config.yaml
n_layer: 9
d_model: 64
n_head: 2
n_kv_head: 2
head_dim: 32
d_mlp: 256
vocab_size: 2048
activation: "squared_relu"
norm: "rmsnorm"
norm_place: "pre"
norm_eps: 1e-06
positions: "rope"
rope_base: 1020.0
rope_fraction: 0.25
qk_norm: true
attn_scale: 0.186
bias: "none"
tie_embeddings: "early"
parallel_block: false
extras: ["local attention windows", "capped logits"]
init: "uniform"
init_std_qkv: 0.0592
init_std_o: 0.0735
init_std_up: 0.0847
init_std_down: 0.0847
optimizer: "muon_hyperball"
lr: 0.00524
beta1: 0.95
weight_decay: 0.0
lr_head: 0.0188
warmup_steps: 136
schedule: "wsd"
decay_fraction: 1.0
decay_shape: "linear"
final_lr_fraction: 0.0
batch_tokens: 8192
seq_len: 1024
doc_mask: true
train_tokens: 114300000
steps: 13953
dataset: "wikipedia_en"
Each number is 500 + 25 x the weight over its row's rms, rounded and kept within 0 to 999. Layers, rows and columns count from 0. Numbers have three digits each. The size before them is the row's rms in percent of the matrix's.

# v: layer 2 attention value, 64x64, rms 0.0587, rows 63, columns 0-63
# o: layer 2 attention output (transposed), 64x64, rms 0.0739, rows 63, columns 0-63
# up: layer 2 MLP up, 256x64, rms 0.0852, rows 0-98, columns 0-63
# down: layer 2 MLP down (transposed), 256x64, rms 0.0845, rows 0-98, columns 0-63
v63 090:501571495535495517496531499526516468503509539475455504483512512508526523483514507458498482503496470504523488536499474524485535506546460527503475542538502530457488472478525508492511506461533503
o63 094:503458487512515494500468516460503537487515496504533481493515471509492467477500469530490539515478561504521469488510523467502496459472534472509530453483535473541500521507465478520496509540462480
up0 091:468503498454490505471509498466461529495480515513487458479486483563504513479514505481534560493492512498503489481514496478480528525489481494508504462521527537488455471491515458476485474482436505
down0 106:537522518500493490544563489482462490479504516498545510538545513478473543558504499478505495530495495494467507500440514541483442490512510491485500519479501489482469517501486512529517520504504506
up1 103:515487475487530499531493457496510448501497490501451501479462489516493450507495511514531533489491474498490524550484484485516493507497456486485515512513520497527531515595505536489526513518486504
down1 115:506476460490522467525487491496498494457488517477495484490490537533517506496521507463500511527552526515470538510545460476514485519496512503482526518543466531474494474476547479549520499525476467
up2 088:528522533467515511500542501510525506527508484490531473478502479512497529537489540482483479499475462522511503531503498469506526450507508550505477444475477519487475456503502433510520470496514497
down2 100:519443536498490465516521492491498507478460515503475491485477494540472472465492443486479550476522461541514487528483513479513512511529502497489522505482480561490533541519508530491494517487478490
up3 089:498492529491453483534464502508513532511537530480493491520485490476478520509528477518515497513516516483499465466545556509498554514472490489503493467513471453518459525496465512498530470471530534
down3 090:532506499495517526459487546486485469528496503496520496500484531520512476488467548499440518499452497498506490511477447484471474471528528492486517533506528541487491503528546479483480520518458476
up4 107:498459489499505507491524436513517514507472437492520544503486512512521506493478516506531475495490481517491507544523469502485420478492475465479471512467483513536503527495493530517519518541498493
down4 116:437508519448482537527524479516486505528502492492545520493486522500519508544515506504463515538564502479514468523497482519535493511477520506469489489487489523477480515493527513528519480537448507
up5 099:485502433452503511484507488494521482497458472526508543513533510533509499486467517491522528469495506497487542536500469510497437511454473508488510475515477502460512497497498461490524499464528469
down5 096:487526523496479475502455473490452512508522496526467472464500497466475527518480439532489460517521453527469496510519520478530521479505489544514501472495471525484480490487486528534492526520478466
up6 090:526508463514494523503509486522496466474553516472527488479455493521500500487459505481487481504482469503482491528510524468522523486506497487485421523510497476511460519527551541536497526527471490
down6 094:499490495523509536462487506524449476488479477507514512503539482503486501461526533496544545465487470507505526497518511499491548533546461501482477506497518573485499545498490507519485500521488468
up7 099:477479526495526518510525515457492514468494463466537515464481488496525486440493483481506525493511498511459497535500524511507487492443503473522511515500530460470457506501492480462433514517497482
down7 093:489506485547468481470432511513488454509497496512532498531502477520476497522512525459505462468480458501506509518522500495504494549506491481453511516476520508501507526472461548506533463476524505
up8 088:493476529458519528525548468495489477492481510477525491504480472513525504518471505527521492534467535521522498469481523450492539472468499532503478539518493488533525555467488510536495532505508522
down8 092:519509478512510476533481510523479523526478519505461507508519496480482476476523496482520493513499478470507470515517450537493479448506517518507510540501515492446467468509479416535502521529484487
up9 118:489472456453475490530528493468503517456524511499503494463498535483487514490510491502524489484554490506539510522512477509531493468489490527489529509546544467509485541536507523531481532485464464
down9 108:520459486473550470501517455475478495507463470470480502482503518525454489493497454516486494481453479461488492438476475497484533538495489504510518524519458486486465526538499501525498502485508498
up10 092:500546455506505524481477450478510498537469468486526486492507502536524512524518487559476530486546525491497554498512507505543525519482496473455489492517500511529512483489469539533508524486499490
down10 096:499501547481470544504502495471527447477526459539512513493473513496464540483493463462516539498510475502523467478482505491493536539473503531516527499527456500477509507506528501525461468519507491
up11 116:493524530517508493537457527523471504496533475495489508499436511519477468509541480516499533507467486484494501516549516577486522504497483512498483518540456488519469464514503495486498538517479506
down11 128:504504486502497502527479496470482561538571481544449515497473480517506536492479511527507475536495476494478498531493515508511467496502528512490482488495558473500523507525491498450495514546497479
up12 108:539501464473508522491513500505486527523503467503484477524545531426496515517475485444503466497503515454525480507467481495484480505500529473532488466502514466475479500527524466526480508487526536
down12 095:504521502529533481498488489499493499477499505490512516482477479533473499470499530525548565484491499535519470496517481482491517447500445522479463506472516459507525540455503502454510517512473465
up13 132:512517515458526510447559500465529515494480485542484487462508457505561520468464463485494494482479493495508495500517464510494458491487499486479510512496524468511480486496542499471482484493454471
down13 118:496490499500510486522499502515500486518524490495484475489524509518525478519523498564466485468518497511527477544496573525539519573500445486520535523482519465470483511495525489489516500525491508
up14 120:496523479516490499503464514527500505505506503479480491514476529470476477492525499488513509492481479468508553501533506556456566517510505536559515508546472493487487465481541520498523513457475501
down14 128:532519490467522526496516487481470463497513501459488495471525482499495495516539485558505518455527527504518489522493513528491473521500510476571476519497507455481476506484471507497491472521471437
up15 104:503486474473478478539495485486516532488468533479527534488539506484477485528485526510516492491509481481507554524536491483530515550480531499532533504518518474481494444478494452513493487460504544
down15 098:492488500480496528461529510520500475522537520535485501497490532500508502456556451510479523546539501483524458502492495483497464436496479514515455487526479501524497512538528527483481487485527505
up16 084:514493486535511506533493503537495523518469487529451483509490469521521566513502527518503525474511468511537506485480496484466531457482501492490541514525526529517505560467523486529532501502468483
down16 088:493500537538495517504489539467503518532519485502541496554515506467469498521484554511518465502494488511519509504483497474462510529496506423489476525452478512482469501500469517488469508480461495
up17 097:478456480480495518523506476469501463508495482462479512470549518477499484461522526487512543466503517472511550520517466474495462515484504489498512552527502517528497462463510468497509510522549488
down17 101:497532548520493469465527508493510493527511507507507509523473502513454532477499493535480501500505522509528480480491516502540496496510487467472450449550509479516508545515513500436471529507508548
up18 100:481537485477484545513503469460470505533472476462466521508499474499499494490487523493475487526532504472478480530534564450489492534495502497466473472465487517493520444509497509525489503511535510
down18 101:472496511508495558481551530485492488482497450449467474469484552539510533520481520498459473500498515553492543515512493503506480527516502523479530525511491518537491511468501530505499495482506515
up19 091:493525475494485527515526528515448482499508534496461503495518456520456493491495506496476517483472503553462461475505518436543497520486480500530523502545489483506504487516512503513523468446503508
down19 089:509492502496488490483441480500528529491519490545520490509483544485565485496508481536522468483511518475530496482515507584490507454510532501504500487489505543501464506485480513527466501526516494
up20 085:559483553485511505525491471512505511530479521516489442457514502502485485513520521540445498496493494532479496496484493511489542518498501497519480479484536517499509485464482555474502492540501445
down20 092:534508519474545537501468487508475514457496503478466529507503456483480504483526575521484497481507508477494496513461462516538473475485502494470503495525512484502484463502460509505475536512468454
up21 084:482438471457517524501486536479510488505512518497481488443523523495491511501523466524529496482479504492523507473452496472481517502521493461499481498528521494535491450449462480521523480542501483
down21 092:479514454508513494511475483478453513491479479482480534523471511518488492501464475524481492505494536495525491471541515483516508538516490464500511536495485514473512510535570530483469472507459443
up22 132:440489492497470445529511519487495530534479509542471514507516520489500465495514513502518527480506452515503531560512475474485497526517477510496537485498487498519497499485495454523517476430521508
down22 133:513517498524447498459456520513465473519495550459512493476459504521475510516490486473561489546505486499507521534512505506552508493535481492511519522506541523486502515484487468471490487540514483
up23 122:494496525503452463489449533510472492524495493547479493489530530474443443509524492487492491498518493492514503517492502501479468527538479523502495474518535509531493463508498488496564487493511550
down23 111:483503486544535509481497501487487525458482545506489511486492495525507489547531506548491478459442501512487543501478502483479514483479494467513485563507516486511516522523525512454473503513450481
up24 096:447514516548573506509504496495456545463501456495500489508493495503485495517499484498523496477468534513489491501555493473540540529548503485489508464509484477532502500503505489488460517498469486
down24 101:477499522527475489517495462523520465483473480488518527464502499513468525522512515515540492507437544464456507502471458489517464514531492514457554470495489497506526483501507520492494515484529461
up25 101:523504469482511523471475472514539497518518483508515512536525525519500523520478504496508463487508538453493462474459517467502474512493491508490470474517490484509521514515483479548475556565536525
down25 100:498492546500482513496503497465470515525499526522492480495473502522450523496504519496504497513502452524507509503503502556481470451452507483490530497453500471515487456485472521460523482496429499
up26 119:501483490498508532458485479510467523507501505441491496507517489502485523540477505529451518458548537505480505505487514432515513447495501505517563464502504476494524531515515492513506491481478509
down26 107:500495440550468469529513511544514527515501516529489474499504468518501520498513534519518484488499487476482484513507545590509464530504513501509504478509497450497505527485472506477490501515462504
up27 090:514497490463477524488461482528501531450478505475511502487545525502480485504513470518477528458531499542473485515551489520526483523494467490501497455520486451467468525503455499522514517494469488
down27 095:475524510502513504434493455511483501541490508453522492496475465490468526465500500541533485570469492519535541487542528525500510525513517496516507502516510503525543502496516481490491500518531491
up28 106:496487476457489464488496485513535536477509500515511530513512467493537560534505495529496508515498481474548537489477464532523541512509514515434491459512485469517506495518485492522496519486452508
down28 097:446498512577500517487543500494503469505528491473492466495500509525493469488505525484505474509491514540514469538534516497468471493521498467546464496494527519510531518469516483450528491497534498
up29 081:439493519472500517496451507467474519506449482515474491448510534526527481538474493484512512539515503491490508530495536517507452479526472507519477521504508549529529538508509494483508512522530492
down29 087:514508502527517484509514544466505496502510498475526434499489476499509517498512480511518509508509489564560494493461488545562511514520525475465492495445491516491514507541529504494480470500502473
up30 091:508542509522492508548523487470491506526477527478498486496504504516484500509456546497499502474476500562484539513590499503522487515497504479467512499495464492502489460481507486532514463508465466
down30 096:473470513527499547444536489502500503493477518503480503522472501498497516495500474521524503512539483499470496515462487500536487488506551480523506514526561467514519474567522528521484520514459525
up31 118:528501517517530513449502496508511504483496495487508524475503519505551506502514467485469504457474516465523497460496495536473496447484528475475474474500493503461506436475505471516441517527475502
down31 110:491509458480542521502505525510531531503491502490478484496486492513472482499507537487525500494510570521459530502541501495490522476518497512515516502559464525514496523554484526533472509465470454
up32 099:435467486507480501467505467491478496512443509502467484450529497521485541501499519476474501494513524514484525504484485467469495490509498493549479516475507507479544473455508454513457528503471502
down32 101:490507514514519523489464518556541522534482517486514522486508506509501503521512494493474483556505519500515517494519531509530541507524500428486498558481495490502490523498466472453485451534487485
up33 100:488523463451498513475524495507515496479492511483514514495495473487494531507476471520494516479480478489475512482497487490523516517449514498560540437505466493484466450489484492487476471478484568
down33 100:505524525500505464522454501528460537480494485504489449528556480471526456503504469543533460499490499498526473490511498515485470475530525480494474513509477484526517540522499477486518479503521454
up34 111:500514475449551446503548498495500490519448546510473455529494506516495546466517474462486508490479533526495521529504486502513530514490513516531523466525489512506496494519540498524531504522489491
down34 128:494517492555525524483530504505507511493466492466532483502540508527487502489471506454556485501473540532562509455494510507479528526510454506478537502488510502515517492469467515496486539488523513
up35 097:456473526490529455502543509498479508453534490514503487505463485477485501500526527485515508512512457475546551518500482491529502461509503528463539491507499514521483483459507434500503509527505478
down35 092:535487489463474537482487498479480500470483445488536477516522448469488520508495515463493466542511479526516449504513515527477514465481516514490460487552482497463489486514511521489497518484528464
up36 083:472503522478465533521485461495444518463535482462452478482487532525545509529512523483527500500455513472517542479491516508498482509453513514477487486504490527514459503511494537500524519473486525
down36 105:505458491520495493457498526489550493527494524500483547510499456481468461471499497537482480489536482500486483518551487453487539483527486513514501524496515486533537465526486474515458499508520465
up37 088:526475491508477483474531488463462492465522520495485497528521503538491508499477513485430517466466514553469504501537509500515516519479474528524484482546480444499506487528477490477473522470508486
down37 089:512486470522474521518489499550538498483520475476539542489515492463526479492497539486511487497518501465492500502456511529487513497532514533500484525521486480486495477477444494502585490503465518
up38 105:477476500474513536481471483533485520460483490506528518514484556453533489547488488509517480528498505490538526471489491524479522476540514563529516495468501495536488516488497513509521519554508484
down38 089:495476471505467500541496466469494477544508501518491472489477467540497508456509566532506528495483530494506490515493496503509486480510488491493558496581516478482493483531504484462465496499513511
up39 091:452481498467512529504500547500482484497510487487490502502510533477453478458499475491538492492490506474491532475497469518502533547516543506490498532524480479478490446477460490467494560515507530
down39 088:547517492539488471492512480507533505506514465500496492499494483510536509542524542488447501496475492497510476553505518492484488448508475488503496492452508535516491531487546502527530464479507440
up40 110:487556505477497459538499469558488491548452494515470504492511450500507497504514504483523514548463467468534500522514487520481485542496487472512521514505523534519509497509503487519535480459496521
down40 102:484467477521508499494555534410469508470518471516549499517518497485494495522532498503454554470487521491480487467464511486491488460475483492488488518514507507526518510505539518496498509501524498
up41 094:486498496518500502530488493519487510466498486485500490500517494522490573490496462523474541518549520527507509490500479481500478481506490542488506497489520534528578563503502509522520555491470499
down41 093:477537507510444514463469531490494505494544544524536466509495470448522480485539492494520476506477496482519473505500502526534506480476488508514498482480495483470425497500483479514492448493483496
up42 103:472510498508537494537525521471491512462512487475552454475480492481481507477530484471540521499496465510507499520513491518531547511480524540479523452465504478508445486471502508546520494490482505
down42 112:540469476488466482474525487528507476488534499471479449542491520500509530522528521485509537474481487551505507503479506551506507494512497533506529539453475485458525492463521506510486501519492458
up43 098:453505492466493531522508501507488467561494487495482493504498504474535511504490521468506507474470513505503526482502494504511485548485456472523496513516461494503569498478437523475505551494540497
down43 106:532513523475489493524513540504534530468530462504507491489512512469511497541483498537539488485453513477523498523501549532480488539473505522492563489451510475474504491492541477492531514513516501
up44 109:493508445489462530516496476472504474504521517456443529498498481494535522510500501470523487507473506468517529509516483468499522494432505492486502498477513460484523540550477505533542501494482523
down44 107:510521543509535519501493490496492482474537505470468536437507506530524492528505498477488535527465501513461542543498492487443496537526521483550512497470494480523503465498468514500488510524513514
up45 088:486500509462508494475545522460491498503497505509512471570539506503526528456524486490519470497497480479546520453505473482516509528480522529510508476486524534487530511467489471525554522483487483
down45 094:523516486512516481541461481546545518487492511480508519452497516463491495529455518490490492481484499524477468543485476516487518479505491450502488511520471433530492466526540525477488495487509517
up46 090:529465486512497486504459508496486484491496482538516450513487491463509508523516501537481545502488478500517558479428475529521515521506508513485465473463499482523499509504517471564495523529490505
down46 095:508510530497513511465485501504516505509516474511496545478475530507516495490469525470548516467460528504498470484530503506479539505475511530529595501545478499468509507512477489483530524472506510
up47 074:480485491507500505528495539497533490520470518479488494486480504544492510480488492469524527508457541534520493488500503471473494486458449464504485499503499498515496450485500456488485496443567457
down47 088:494481467527489530479506553469483518485457476518522515511515510488507482537492470530516488493506508477515498462488517483494531507508468541479520491465478553465504548503511480515521553495460453
up48 122:480486549471490477468475487481482558466513535524527503515478510503501498532542489539526489463471490508488486484485475527469503494488476478491514474558539468485470516495511466473490475466493531
down48 135:489545523484472530505536526532458499513503519544541490521511496484538509487494480497502507542524497497476511483452502506527457514530550480484470497496503539483518541512525524482516489496469556
up49 109:498480452505518489459521536474525475487503469501476475505496524488464464482546512513521497478514494485476501549444504472511438498469460535493489487502515527511505523546510472507478507523509529
down49 108:477467532504492512510512471486495538488495513498503503460498482515441477531521501512492501493450491511545471496487530528478510433481549501477507529513489470489496493546485512548481485466470476
up50 086:512481482488482537519485509503513452482515492556513462450489470477496515451507468467549491469459496476486503499490525440469467529496474464504491511485497460500512470492501500509516471491511515
down50 089:472525477545489506492469532516528533450515525502491545494442497477499506541501487498495487492515539521534509486531500513493453523518497530461559496502482510515484499538489499517487477536520466
up51 113:539468509464467514491512482520525451484499521516482516497521485535537516505516493537512522512469425506491506514477483515467493519498468505445467534545489502525492456491473523522506528502491508
down51 085:473472527507501511519516490497427519504534485517504477465496488471536486501492500491467495497517538498504480464511567484526506501506514501541503454497493493472543545470491471507469465489523538
up52 128:517486508517516479528550530490496519485531531523522492528476514490523538466509448482524480500491479520493515514486468498526512481476499463498469460504519475496439507496524468518497495425490471
down52 127:532512513485494448534508473526474496483464509517534460477494508491474512532486496501538545469481503486532491475453508531538510514481516485525521484491503453461508501509453508485525525470454520
up53 108:507516543485504518511501500503472487501539491476506480470503512511453504516528510526514479469507509498485515443525512500495563498503492532509518500569501486471531490511495521462556537535484542
down53 117:449490530514483541499504508503497532482513501530505543508529479502512498540504473482487520522481476508498455523432486484499484512508537480456486518475467490522508496482542557504469450499501501
up54 094:542518514543487499503485508503510499509544463446528547479502507505557512463506474501475478476481541463497482480455508478517521451510532537484507505476528468482523499514495518507518512501501535
down54 095:484494472497518535502477520481530508461491502528488507522492510492470515521481461494514466516460437505501527529512515514501471547478456490499509510520487590470521489499484509511496456493496525
up55 086:504544487505493510500513522509499531456534514504473517474535505536509481443497530516533507452512459529489505513529481490487487496512488461487519503543522466467461499471490459488532487459504461
down55 088:492479474517508504517463465495487470502473508477541508538498478513498480521493534518564475534516532503521517460520483521543531528515488485489536482487454539532472512509495519488461531539496493
up56 087:460440477476507466504485509486486491489489508501483472517441516502478495473481486509530526488517523535509549467470492530513509523483522495497516487502509541539490552495488528459487496555482467
down56 087:546513530468542530498492509530510526498555504505536515477529516481507500529532490498497471499477474478506478463500514503508484493511486538515523515523503448456528454506515454526480524450505524
up57 102:507479534455497506499520487515546502493476518508567481510475484546568517496500512489540520481547487494508491532494461524470472480519490516503480502495503539504504512505495510487506513542551536
down57 101:509520494479491469503501499549456520473529488493475477485484493476490506481530480504449524536445463476536465507490510525495533533503519510486511498529525463483512536522478519497467466489460458
up58 083:513522529503514515466523494500483486498499467534491517493456509467529496508491507504501457516485498510516509517491515514517486460552425532491468527515466519531484556558510522472499501535490516
down58 083:504513462538523490490462551483500503490555541478485509442519490495480486489490489490516526488510495469539495464506488480501529550488498484517542497526523507484520475471482435522511488493479470
up59 099:480526502534523483481502480491487475488567533511522485517452498541495482531527451498479486530495495517539514533511442532501506482522476513470474491476457477545490504494475501501507501532484522
down59 096:549491521488453497530529474538469503523492520513546511498524545462476522456480505479487524498504512471451470470456514529539459519501523468488481476502518497479473500531513495488520487498507485
up60 113:510490501528459481520473502480513519500512531490516503491523489462478468482484456488486475488494535516518475508529534452529504515492546468506482463515513468485480531532546471531464517462452496
down60 096:510501498509503526450528530502509499500520443527481494514499506519502496493478525545474531537497497525495544468508477494499497537491485478458531546465476534511497470495482520481536533557529482
up61 105:506488502502444488512441444483494504502490481465535481486468503539510514514501496504497528501505522485504572456520548473470499508505530496494496513462514504500508479495500531540536540520492480
down61 122:491503567457555507520503459517529479487529487534511531513534503479449497487533483456475484464530496477514481493530512505502496500486477523481505504520482535516491506522473462461533500496514526
up62 094:568521525512505479501457543547514515472533521487539468532509463475488542526512458508500495478482508490517482471499486474488555504515513502496497471488507458471511474520513502535504527485489525
down62 094:463465494523485485492539488479447462541504517535469523504484547507504481479488518511492483521538520511487522548518521498483436485514494509503535470509499512502519510488487473539490467551505475
up63 081:538523512546482494483487463528525458534490528494525484493489466514519535477485535522537482471538533543471485502497443500508445495512468500487456489524493516493518495498505471483474495480498518
down63 091:467483497465512493469482538508488510507493491447482526498498488522471500529486511484552495527485519480541522484500535487541541511516492532537542521539517490480467461468467475464533508518494511
up64 095:477498513526464528508511487494463518493506493457514467511527534488494466515482510508484513464503576491503494470524520457527496520460461508538465483490538504508508565508480521516493502507528478
down64 106:520475463472485480479453496485534476518546505530527484494482525475512496520533519497505492482452464499523485445483501513470495462520486494526520486510477543486515460498537438480499475503486504
up65 097:546493501516469508486466492528518452495456500475497532493518514507535468489558482520489466517466517508527483466514495505486437490492528530517486527500484541525522518503539535491504482482491534
down65 091:483489512474483550479537524506456470495512511474486492519531482494510543495463542515473503496530501473496509526500514514525543464530543459492488488501519473526531475467455489495484508521554501
up66 101:490472475511511471522484499489491477522469504544540477490528429502464499528528502501485507508496515488496501473497445472459485486509451509546506461524480478533471492505499502512488552491470525
down66 102:522491489491492489438494523490498517463478476489511518559514530522492490450474482455485501498492512482507481474481563506537500498490492474465537511504470554525529505479464510493526497512519470
up67 094:481466491476482526494469527536518527484511526501443526517556536474508490543469496482506483466498515507534509520501498472514507525487472499538469474489460487494474510489475453479457513517539500
down67 093:520524494488533499499522460492474487490463476459507485487490441548514516488501527511511562528514521483512470481502475486485519475501556534502496520506505530499467492542500493494530552536484485
up68 100:470533478428460511485511517529526469502435474466422513482543525493471515510477556502500509516499496498484502508487509468472478493493483502506521510486505486511517494501501520509472510515524520
down68 100:493503477575493463499512504497464470512509505516450471502499510493492477492466517529493481506515506474480487499516512521530567500534533529465544469510487485479502511494453504507489501499437487
up69 131:477518546451508521502508481522493506473497490502527494508472488538491535533471465538474561516527486519488498466500484501466506524502437513482524444493507539491487474493474483521532509506511523
down69 118:545506511472516502534512484506471562510541479536481510515523492518492498477542494492510494477481514494475477456496550534502422507487528526492517518508484523541495529510477484535494528494509495
up70 098:486520505508544519493544486516501478499473527480462491506484463518492527488532513448505503495495465542464488527449530465496490504460539447473493474500528480505522458492467477499484468492499502
down70 102:483518455529484532484474520478512511483499496536538502497537509490527442491491473518505509503500533438528505448552503518503493503523470521527482498518488502517490500499484493460496551468493452
up71 087:502478516480516498501521506509483533521499512521491501490525538531478523507502511484444505493541497478488452482496486521442506500545454538573521483508560500477508520501489506533498515526507522
down71 088:455518489522509465503473508513489499520520524521499593463498491514472480518510527506501516482514482473487478520494457473519552501480516466485523497465503450519505513491482468509506526478486455
up72 101:473523503530516536523496501528494511507523469471552502503493458522520522526545522537490531483484484476494495489483476544457522487526460489466506501485473500523523428502504468510509497519511540
down72 096:537506517482474498512510481550489512484488521514452535506509513479473466491460457510500451484516522489507464504493551489520474533486508501520492508482526469481481518521465506519494486476477421
up73 073:463480493496488535534476503533494469503458475480488512489518519496486472504508456553447516525518507528446463459490477506510527516480463508535537538503523491521495520499497513487512513549483496
down73 078:500500488508508516536529469493521472521535487496509484542510462453486554505475504502520522486510511473571513530482494521550530528531513451486477492498502499501493488493506459477489532525522461
up74 106:513522489525495484487525514450513540507523483483482489484521505474520478446524503471482513475475496477495516502537496488464524491513471502514502487525530511436487469527558453477500447523504482
down74 087:471443489462512490455487475529468483522502497507508485461523491549546508488443531498495477520515533511468498481524506480506522507470490503510512507503452492515521508488469545499524479513548527
up75 102:520480510480488512526499535507515474492491546526514513486487513513515512498487502505541483480474488545460476511532470493519527519477496487489516509583492457506524561539487537508533530510494479
down75 092:485481494578489498496483524507553517478493478494502491526497507483518506507482471464438515510492502455505518559527474469509472491512434521500471489503517509504465501452508492511519488511496495
up76 106:479531513483480474473500475474525499497500498439506450446554479537510493478505511519459496509475467495502491492519451478506502555480497506465484493499497481499538455508534473487488521487474494
down76 104:507466504508477536498464505475505531480491490507524494531490491484480454532526546503495476543478458530510503468474450480539532493494507524460493511501510496478492496523531469442456501501518471
up77 102:528539484508481525503504494465543497545512486511506476545550551459501521523508523523490471470521457480519502528501493467493468500475466494489475455480526516511525532506489483525524493504526465
down77 106:480465523506492462512496517526508471506531503517482460422507482496462494530496492515431510490511502534491516526505515544530521486484558519522473537503498477456494506493492503485483479486491479
up78 106:533496468478507485515532488504539501509476479489496507456509468483497487474499508551491569479509487492474542486472481474485464487541508485500501482526522513539512486534558483543517536505473495
down78 109:466540501479478467519505499474565479563496510479502523501479497490513510519522494463512532501506540539505516531493479488451490525526506483509527504482493485473488471502502573530483484478485482
up79 089:495529441484495510524515445467475502500525504472468500475479493479499455502508512465524479463482542478519543462527503463483485548518480496495480471490498531513507497467492472511519494520483451
down79 095:508482530498505523535468525509480526504549511499490535515543521528503484482521492515473506537519463483488457476478512496513470460479489537475479505526443509522491522514458488471453478512538482
up80 109:522485509507500529492498511508481506516468469513443531469521515451481486470494496445522496473504523480476514473463525487497485493504528466530514527457538471461464537502543521477482477477504509
down80 089:487501471504505434496475480508512501477524543485532477518505505499495500545478511533463509552503484493501470553557459506496513488502504526501489457548484540492508480480480483498504511527535523
up81 120:495555497496497510506546470487458470521480509504494479471493488500526495485528487449498491461496508506502525524520500473505445492459478482489448544512496537451470454506510479516520497489534486
down81 134:529514503514496490513514456488520509454505468509540523524489493504456495458483520490532509456463526499482539482470479510502498496557480491533483463515542488556485499518487523472498526496512542
up82 107:516472532498518513493553492508534546492506510481533500483486531502535479520489480517468448497517485538516489477463516493486492478517508523503509493465518484523439482465472460543458471517523514
down82 097:535512491476518457496495505501494504509478554474454525481475519526489505451487514513501538524503512494516482484492550537508512503454521476540459517501520485530551472478491519539470484479517518
up83 084:491476496497536467488506495525454512473559492496470538531517534491485460541488512526512470472529498495533529507500499520522523535460526503476494483527507455448489501517532479487478494479529490
down83 082:552522474502467515534516513534527530488461536513523485476489470503494519463520476504528502519500506486469496465535517486483501478529465500508480510480488521520464486507460462527547524559481512
up84 079:468520537505544543483499503507499522502474507493465479543514573538524512477500468514503521478500485517522471533502512484468467547518480532514522491502467515505517510511507495471447539499517519
down84 091:492507497504507481506481489480496472454505471531521522517515504491508502488505520464528490549468526449483489461522507510514550460495510496463538493515525550501477485470508479547490430510493510
up85 107:508523499471478495484482493501483545497549509493507512477520497501504460519490458497470477481501518530485464499515562470520504466527500494509530439494489496563481468503490456515502461505471528
down85 096:512507533516475481504496488504493484490500470522446475479514528545464498507525523519515529469524538537478472494486494538514491486433537504500469520511473513530480517494485514510481530434483485
up86 099:492483485491507518515566519505484481508506491540469522457488494468508504485542494495520449479516484475543480497495499502490520456446545548506515525531530505461473516522524511486541498493489501
down86 101:499509519480544502469493461455504513490515520472530475479508487509476497539504461502469494471494512508462498513509415484522505536479463505479517546497473498545486520531486504500513521464471501
up87 128:473493520495465504486493507515500562482501496504492509479476509518513486498524510478483485503488484477508483564532501537513488462532465514502523487484448480518460441500485503515468453487499561
down87 113:527489501501545485539493494503527511463513499477483483511492507486479481489505549467486512472485498537498461486502434493445507469485497525449525557504511521496477525475477509541527507491527520
up88 088:517521569543464485549518498494492498544526514511467473499521504512517486473496482475482483518480458476511525507538535481485446505525513510524476510447472499508480474479479493477487504466487492
down88 094:481477475499508525492475534487502494489486507522565510498502468474518484507538480477449482522543541490478461526481469540518506476484472472473459482522529480493515540485499519543520470512503482
up89 116:499474486505445511560477548546492457478505542512477481454518524473452464506511488494499508523533500502495510497492498471483509492437534500532501482484532481496484494506468540508496496494497512
down89 104:505484502526478465509533482448521488480483489493489518519494509494508498491484542518479499463522512508517507537519448497523487469546474546514509490556502495503532464511507493457485494560452479
up90 113:472547448486487508498525512447480533504515500492461476517503522532515466484512524493524529498510528486516490539578529450531518522510468510495503467532506522491492520528496510484530499493502489
down90 088:462494444554476457513495487531525538512529519509526457512522495508509502461512490495492495525470528512534481481475487492522506483499500480529494506516536508487494539447486451499484488511446514
up91 152:481515459515488525487491489513487482520508453498521476493518528498508492463515471497518466502474501476505484512540513460467510514541470536559474469527492540464492497515550480455511495548504501
down91 120:468465505486481485508500477494491506493531522516476476456499476521512504491473515475436526528489540546509480473491516490510537477487487481534515486515473536497542516510455522499485429519523483
up92 107:481482544553499493536534514511486514506536490492530546485480535502488458466539490510508523479491479521491545502518474559488477516521521506492509544487506513481451477473484498475491544505522496
down92 087:487510479457485497475465489480502493498468519501498463508510455477524515532473526507535507513521513493526476474469526471542502467523496509558464483523507482496564556512519468491505475513506519
up93 104:533457522465493481517485505482480482517480480495514513489450496533529517491509491522487474540542539519508471472520550531485511456488521487518504492497518538508507551486520513486508538561492480
down93 096:444468459480511496512521538482485493519524508480501505504503498539477479512508506496496502462473505447453511536519453484508508539523529529501479493506477467478546522511503450532499469465511481
up94 086:506461507452499512530462523484510487476489459484493505474523504457487472481514502456489478500469551494519479462506524480511529506437525532513519499516499485461482502486476519472489507538456531
down94 094:488508489491546533491507475514498551513492501514485518519557482484519481497490522525494537494459500484492526549465492511492489445523482511506533500522459501497492476515507502540577516485473473
up95 101:491523515513489514505489493519492502512529543468507505493495462498496521522486499515493465522514521466510529488447469484523531484508485519529512492540493456543542491541505510517543509479580532
down95 096:489469484466478453493500526451475514491492492499468464518473481501494475468538520483501491549474446466469468537522512530480502461495512468512526505485518527469512523478482515491457486529496488
up96 110:522527546511501473480499469539477485479528531468508503488491470559540509519488512530465458475497537543470470502494513515478537467530513488464483491544477496491519523529513523494523492516487485
down96 099:505521458537507482479486502497519486516504491491548468462495530465465500465459526509531487500453503531508551565486537551485473537503479517516536494482514481498513512474497500506486505487492514
up97 082:519503474500493529492530509513475454550454487498538470503521484462461491541519488490511490490454504483525506479480501485487560526506495512473520469496499527543491450467492484531532495532508509
down97 094:492482540510498532480505507497547484436503535487500486481491524533509505507490517475491506496586528493492501524511484515510530465473500505492554478499465526456507524503543502497472488492516467
up98 101:516497457578476489528483474494494452500481475507493484527513478449502496491536525501494512489509512447505492529515494539484491509450459528540488500521509508516513517536542518500537498509510510
down98 106:476501477500539519512514472494573489450516544447527475476491500500498484481514489500516477469503453543513484523449478517484515496490526486506515499472500497493528525490481489492466489478540543